config.toml
intermediate_size = 704
optimizer = "adamw"
schedule = "wsd"
max_seq_len = 512
Each number is 128 + 24 x the weight over the matrix's rms, rounded and kept within 0 to 255. Layers, rows and columns count from 0. Numbers have three digits each.

# up: layer 8 MLP up, 704x256, rms 0.0575, rows 195-225, columns 192-255
# down: layer 8 MLP down (transposed), 704x256, rms 0.051, rows 195-225, columns 192-255
# gate: layer 8 MLP gate, 704x256, rms 0.0569, rows 196-226, columns 192-255
up195:095155132128112109125132112108154119107104137149113167172129109133130137158126120121139108133172133143105155085159170129138131132131125118146099178140155071130145148116101139138174132132129100
down195:129117122123135082108102136129138119123143103161116131091134164119133130133150124115124117177100107097151154086102145114145126120131119121117094141155093137134127150144121149135092146161112124
gate196:138137113142105117135108128122104132121121167128098133091148105119145135140177164196106126107090108137071148120146064103142142107111115142125132114102111146185102110134142177142061137099078140
up196:177107108112144154143092114097148177100112104149104136124126107143122141127128158145110118160141137154112185112071107125149197170123095128147116150132118139144135129130080118100125125091098093
down196:129107157118161103119146141136153099090054109128132142131128147124106147159119082104120163130148137124170148157132162149126092112177155100141101096107101115081090136159151119117150097116142135
gate197:149115122147104147128116173126135136130130124135108118127149096162115108126116131116147122121118129104132147159132130107151161141142143078111121134100164122106072161152137157137152106114106128
up197:136050166104114130084115169112088141108141093110129149124121175128176118104124116122095147105114165167113126129147105147122092112099142155159117135127139168141097146128186140105086174102140093
down197:137093149128110096112146164153107117117164116094135131125097155141104123148153122135100192113137108126116120117157136151118156120092125126117131126098125150176157126164141167142084095126107152
gate198:131180101117119176151135126093127150132147109106124090074129177101073157157131186116132136077105116111106101078126158112122091168151140153142080112122171108132151133150124091116126135088147114
up198:156112136102108151156108130208100144202134119149135147141169127122135138141125149132141108116163137149145172096145145139080145148133096138130150097090114132129155119072154129095123104148172147
down198:112093127125162127138104108183115152140103102134095133101154084106154101140119112158099142139121141114151122115103115154099172153086182152144132127095162110079150133113123130158126142111109177
gate199:142127151137107095148123173131150113124122091121111125124118149136092096113134123156130147146135105137131113175107119138066128113155096114106146108086151107110098076118145137177130141157145149
up199:131097118151108138145099104122118114138143148147106137134100122159140093143131138059128106091160122093114104136150078125094152125107122116110118194105199089118139137124141160100138134132132113
down199:122111163131173081077139139143101109093138114089133178114096125131113150083107111114084161153134140132148178141176155114122148182161150132116107119128113149104112129116165125100145122168147100
gate200:129159107098114164153064126129137132169134138122102125146155155104076106093200144096119132138153115118088109177143098142150099129107172133083099124105137144116076103128133165100168131107147115
up200:140117115135093137157122064104149153100148111095123111187143144138097158123159099129108130103147158149113148138144120113182125152145132152100117128134103116127114137145126143130141132119099087
down200:085119084105082098120114121069118141123102109130155130132121130172146111169135118127114117122083156128147142139066122083092134146141095149124164135144130098135143095148090156128122158142131123
gate201:142130152130157133124170101113142103129112149074150129113141128134124116131107144113140101133146143139115147136151143172117109143154120126116118109104107114168125124139124124115146103118125099
up201:121118104137145079102153162158134108094121167133106100136143154089095160146147149093098156104113119109148111120130108139124128137119147163134119140118105162106120146162117181115143131124140158
down201:142122127105182121145115089198093130138095074150176091101145126120160167172113102141131112094104143132125137159161122122129096123123130131120119109113117123119081095123163152123146097140204102
gate202:146143124139127108117105137105122090135145157128107183168130109125115125153109103111118131107141130127144105151128132109118125128165153167107127114105132119135120107167101112114155155117095141
up202:162099170068156139120149081128142138141111071132155141096155120105161144142083156145136077160098106100095172141070120107071108169126121133126134134140092097128179132085154128156095111132144097
down202:119117140117131134140130132119123127122221128118110114092157138130139137126160149113137123134119117134122156096095099119119138170119132094130129137142112117139141129122147155124142130137145102
gate203:103140159112104112124122101111114105121162121164093142126124130141100124081126088146182097092148134141136114132097124093125120153098103112136151084141129142127143122123175129142110075109134129
up203:124145101139120139126107120114155074130126164148105120160142102106117198132121162135126103148120119124095118118129123083135167127161107127106116125158130167149136172161122131160111138118124163
down203:144128168128134111125135103113135164123149117133155147114128170144113115115121121140126120161135087115145118133100115123108145131133106077120168130114170108115085120114151110146105053159128091
gate204:128103143126140116153123155075105141171136139126121134123106130106136111144102150145135105087105154171163121100113140115100120143112121168092137154124148112154146105107103124140103154140117125
up204:107092146100115107110114137142121152124093143115116123124158119128101120117116136140092146119127102087142086146170107131126143114110115123126115158141148139074115135131127085159132126147138148
down204:113107145168141133154111132109128156167124137147109119157117094121107123110138130160078089084106102117102145150140133114125149112106162099126120166100141122083106109141105120157126158120162111
gate205:103135106188084125151127128146118170166142135109094079108125141142120095156160157136121159107155100186149148107136102148091096113111136135167097130165118133132163139146124139095162146142147113
up205:130148101164115070122188099140116147166128099135116126138076115155173130073130159071133074168134135106088132096126179100132141151122153144131088115159116139152123141108146127106180145148097118
down205:072085090123140134074132096105150136099113122141159163139140171111122122101104130105101127125168131106180159109151155107132119175102111086095160155141128143079137165128137128123109147140119099
gate206:123104173124130139120139140138101123127160125167122116132093184129130152130153108130112147122129120144086115133094116144175126151119105149141113020116131150076148103128120151070112142108144141
up206:121138144150147109153147121107154139137145095131131194146137176103131157100117144142128105141125142140141147108106174163114125130113177147140170132116120154138115147155151169102145138140106104
down206:136140108151104098118147110122140141152125129087136084118120177141133143124178135119133111146112113152143160062162133133090126126160127124126159139166142103123088154147137140137112126161154127
gate207:146144138139133188143140124158089098092152103125150145118115110145133098139104123190135168103113186147120128141175116132105096123110124137131109150143147111101181140096139127107119141143138110
up207:117114120120147121123130112131137118147160156145125104119155147132103144088114153110121136101154082121095072168115112137137131116132154163111109123160124113172152101155107116166140124121106120
down207:145136099157146144106121133142122093111165138088128184143173152130125142190166150182093176123138132100108125142135099134101167115099136103148102140141120110117149161132131129116138150134132096
gate208:153113095115114105166144143134137163110100107107112138126094129122126148137132123091154112149151117157138132142116140115114163154141114126111126101151142117113152103130111145149140103092154138
up208:139104138117113128144121095138144134100165153126148135119147093131116105130108126148147124114156145147160148142103148138110128116154099114124175129139156129134148153126138115148154137148119131
down208:128110140123143131117103147118143110137114107149107120127101134099134118143191114123099164155131126095142156145129145141161140125143155118120093099128130122128133138142127169156110109087138148
gate209:122084102156100092156097160101106151092164156123102170119111135120139129123145124131131157105105122110146100132104083102135129125108166093148153142157132135126103095138150160139168159143101104
up209:154152159104128159126120141183170132071117097129186141173129153140162144115093157160153156169178130162120117114151168113115175128140128134126156127139126120123147113095127135126099122106084129
down209:112163116115107144122127086085166134139156131126148149152116156128165096141143146118085119143150176121112142099104175113078131179146141130139141105145150068114115137093113180158172112154097106
gate210:138111072131125130115150105165150153110158133124120138088081135103112108119143133176105101140113088109113150145064135153089107133127087111123160134081179118182132174150108098152098149116146133
up210:148104071127162101137151127130096114116151126128153128117133142114106109158108121134079126160105101127136127115128110076186140103083105122141131160146138094164131119134143146138121129131142123
down210:132148090136138147135160085117125113145098167126127123133125166119176133095100094139144107104199140111105108130116161123135095074113131134120130118134098124129098079139146126154172114130131174
gate211:151077112114091101096156137158139130080165143110128119168141114136120109107105114168138174098175125128080134197091146147130134142134144171109169137085121126111114129136141174125115122118072128
up211:123164144131100129104140100113106178128151131091098105108106119181116085133119136146114129098121120141121115118118137126081121163140118170088141129107151155080107045136150107113134099081123128
down211:148138181136117129136142098166129111142144164075122140105099087167098104158105160152153124115077118113107137147074146124134138116099157133097180162102124126097135125112105150103096164131116161
gate212:148134098128107120166139141105113106109161141126125149154090121103168160102091057156111154095126127160147128110201095077130139109132126134129130095145094157157130118104107142155119160149164068
up212:101145102128110150155103133123139120105139118157128126119110102118154099153106101085157151123114106107095147105173127165150158086154110138101144120143122140169118094127146099130146103112126148
down212:161142114102093120129153145136086146159204123150102132137189101153147087141080129147075131150144118128100136159111090180140100072109172131139150156154139135137068064172122162079117121083147175
gate213:122122161126106129090178141138164165119115106079139083144121104161106121071159120123091117105128144088121131135125110172143096136094127161120124125162158142174120110117127103121156073088145141
up213:139142136127088107120152074108081124177120132142130122146136134146128150149148088142151120131162202140113127135130132137147125172133189135145148150084143087102176148164133164114132112124121118
down213:169121095125090135128182136141127145120147113144122132140110141067110156139151153110123147176143099024148067079171123148097204124147134117127134080138131136112169125143123129135126149141177140
gate214:091133099168128115186153146187170104140124124107121151098124125147111131167160136130142118162134105094107167121146109124135136131115116113146118143140138126173154158139133110158127119146150145
up214:130108120140146125162096131119125100150163127160117142139136098113165142158132134125095158131095106119090109079121094100122153163133134117124108150147171138113113155095142142131148131147147154
down214:128110133147132148163089142158116123148099106096143144124112100115099113154127098110138122178106134131119140090152134129156132149121115098127125133093126146158184136130126128159140172130139165
gate215:114117154142088123190132122137081080113146090140119187111088120094139140082150137126133109162141093080151125147152118169106124143067157156139129183167084151149151124134140130126116137129132168
up215:102143104161101099079126121135190133125112138081101155178126130155153149111099101117136152201048113154136130142110086084144121152119099082104098127170138142125128137108179173110162173094127103
down215:113134124153171132079132176135121087131156142118123100181102101101116111088131091093115094113149145137120134127171101118169104167122129144168145160109108113124104143117102111093131174130102134
gate216:093087111098139123165089094136142127128112108094104112156124065145102076121119177073136106135139140115173126128103113124073152115119134172176149126165171129105128144127151181085107158154101156
up216:182123138121141120118122105129129073150140126127099135126217158134163158152131081125099147085108126154159123113101162138133125153104111153120157147112099107156154144122164094139104165100060170
down216:127133078132093105138147145139171123137164127081116117130139124148080129172108124152140114144120101122087109171136116152127153106144177162133124198135152126062140123117126086145122169122099141
gate217:095145095089128120088108143135097098153148127110130131137120140129134147109163131112142115120144138151117096154152138088135124133077149107141152119149119147175126150141093122136139143122105084
up217:130155179139116093104108137145125142168155160122142120149115161138113131124149103145113105112132122142154103120158168147148126142132122100138136095161120091120110112121109130130156101131130078
down217:140118121088123159103159092122124180083123124145132085125117126145093151110136099138130090066095104137148131133128143141127107134129120124120121114119137122144106085118133120100141098155144108
gate218:085097157113160137137139135158153101144146114124144141124129089118107152132120126132137080134155090150140132126130136154140159127133111128129157174109140136116113113084144144118133072101107123
up218:085109087114115168120113130129124117131140094140123083101136130088137132149128141128132139120136109109089156108087151111108121145143150124131130133154135165121179116117090127157090126102135118
down218:124123135109124160152147100113132141142119152134123116108095152150171089141137124135144124133113114101124123170121163148142125092117153111163144061140141121126172095128106123130103134076107101
gate219:145120158120145111159079137158142107118120176153123129145152155143136142165127131109119103114156111152142119119112121146108105099150156160113110131144131130138125144116129167128109142146115125
up219:150164110142105094085114113137145135119127144080144111119124119112099151104121137147122153110141137144148114134135111119117149144110130126110146133113138128149125161174128145126107137132144135
down219:172111092117151098126132133125099142121089134137131099144145124115110122133178141139138102119117120134156094116133151093144124154094115119114085126109100120136127153122115104154153145111125144
gate220:114086154151141117120068142142145074121133134178137137118096108099102147116108098117116115137107066132127133152151089139137122082100130124118156093127131110127168141104110124099069138133110099
up220:162105061116096104143120138096123120172113147109103134159151112117108105091146086140112128155124116089123152128121127139099150145140174137131127114133101137141143098126098125112128137122106104
down220:106097185105125122130146171127067146102128086106106079109108152136148151130095090141184102148087107098172100170120131144107151159102143104136112163102136092131124143104176113112119106141137131
gate221:118114107158119128142139123127117088095141127114142105115138123129127110156145088103137181136123124122146129131101113112172124146112127170123117118133102130156142154118120118107121118085144121
up221:125141101112109123158133114161120122102124128113118134119109122152117124125148105117148132147154120127173147123099149145148121129125145163113130114142127109120135112079128149147111144099159109
down221:086130125167123122108086116137133126103130111113161120115105156126146170123128115165123091096105168098084088151135112118089145160102130148092128133154111124122149130161134111150131128119113123
gate222:146147106150139110107101146104163144121152099149151111113155118123093158121120076163158110114098127143118129176138165136147133124120187104103109152121143130099119125098164105142136096091089195
up222:084118109144135124167055117115142091142123133152111157142118086144095166108130090114067121107140091180103116148127081176161112150139131149156119109137145081105120140141140106130126117117109136
down222:099103130142157158156116126115131113090170094140112149196113091145133107149043079114113122126161145086141134138102084115103115142133136126115109122104134118136154132139116103082101098125120151
gate223:101178128115109112147167090111127106069137082160108114055145131149069154113109102169096117137128130147079109142144142113121129081125117125123138153140148128127107081168147139117097103109133134
up223:160120120090117125093138115081115104120125146179143165115120126138144144119159124120192136108139083081158114131118125100114088131160163113166088102093121126084090114167118176157113069107140114
down223:104096077143122145094126089108111130083095124142138155141122122191113172160147121131126104134078116147108177125130110114075141155104161191075187142100094130121127091128093130134106128119135078
gate224:137122147148122115108167102171140116128152123168102141126086134146141155139114112158083149111106088131103111126130137125187147090142151111146108110084138118145099115135123145143105100135126108
up224:127099167068123139200111135145074106157132127162145149123142098192131120136105094171139119121115118137149171121117184165125117131105132106112159143127140133104120143134154119075121126135118161
down224:133111147129133160156096079114087139159114143104169104123151106153136126164089083125195098138128125143109131140111111090132115140119134135141116124115143112098143121131062155122122147142141131
gate225:088090139109158131083150127146135091140159111106111132101123093126140121099156200122107161093150081134156107170095146101097113115136085123130140115100145165128101153165099073093106116119124165
up225:075105176156099072152148150125145118098156075101119138118143119115175111143130143084169112147175141146123139118117115103159131093156129116144181097140103162125144100125193136123158155119183108
down225:095113166158108111125180141129174095145171153133166133137096134086162116158103176060164111113148118080103158146162133102119187106189151104100131126169124161186109113109152123123118154132108129
gate226:156148171150145160122131142171142098102105134137142115152153151145093144068149135122143118118155102110112153082183141109138124105141141142192147091147127154151145145107163103142111096110111125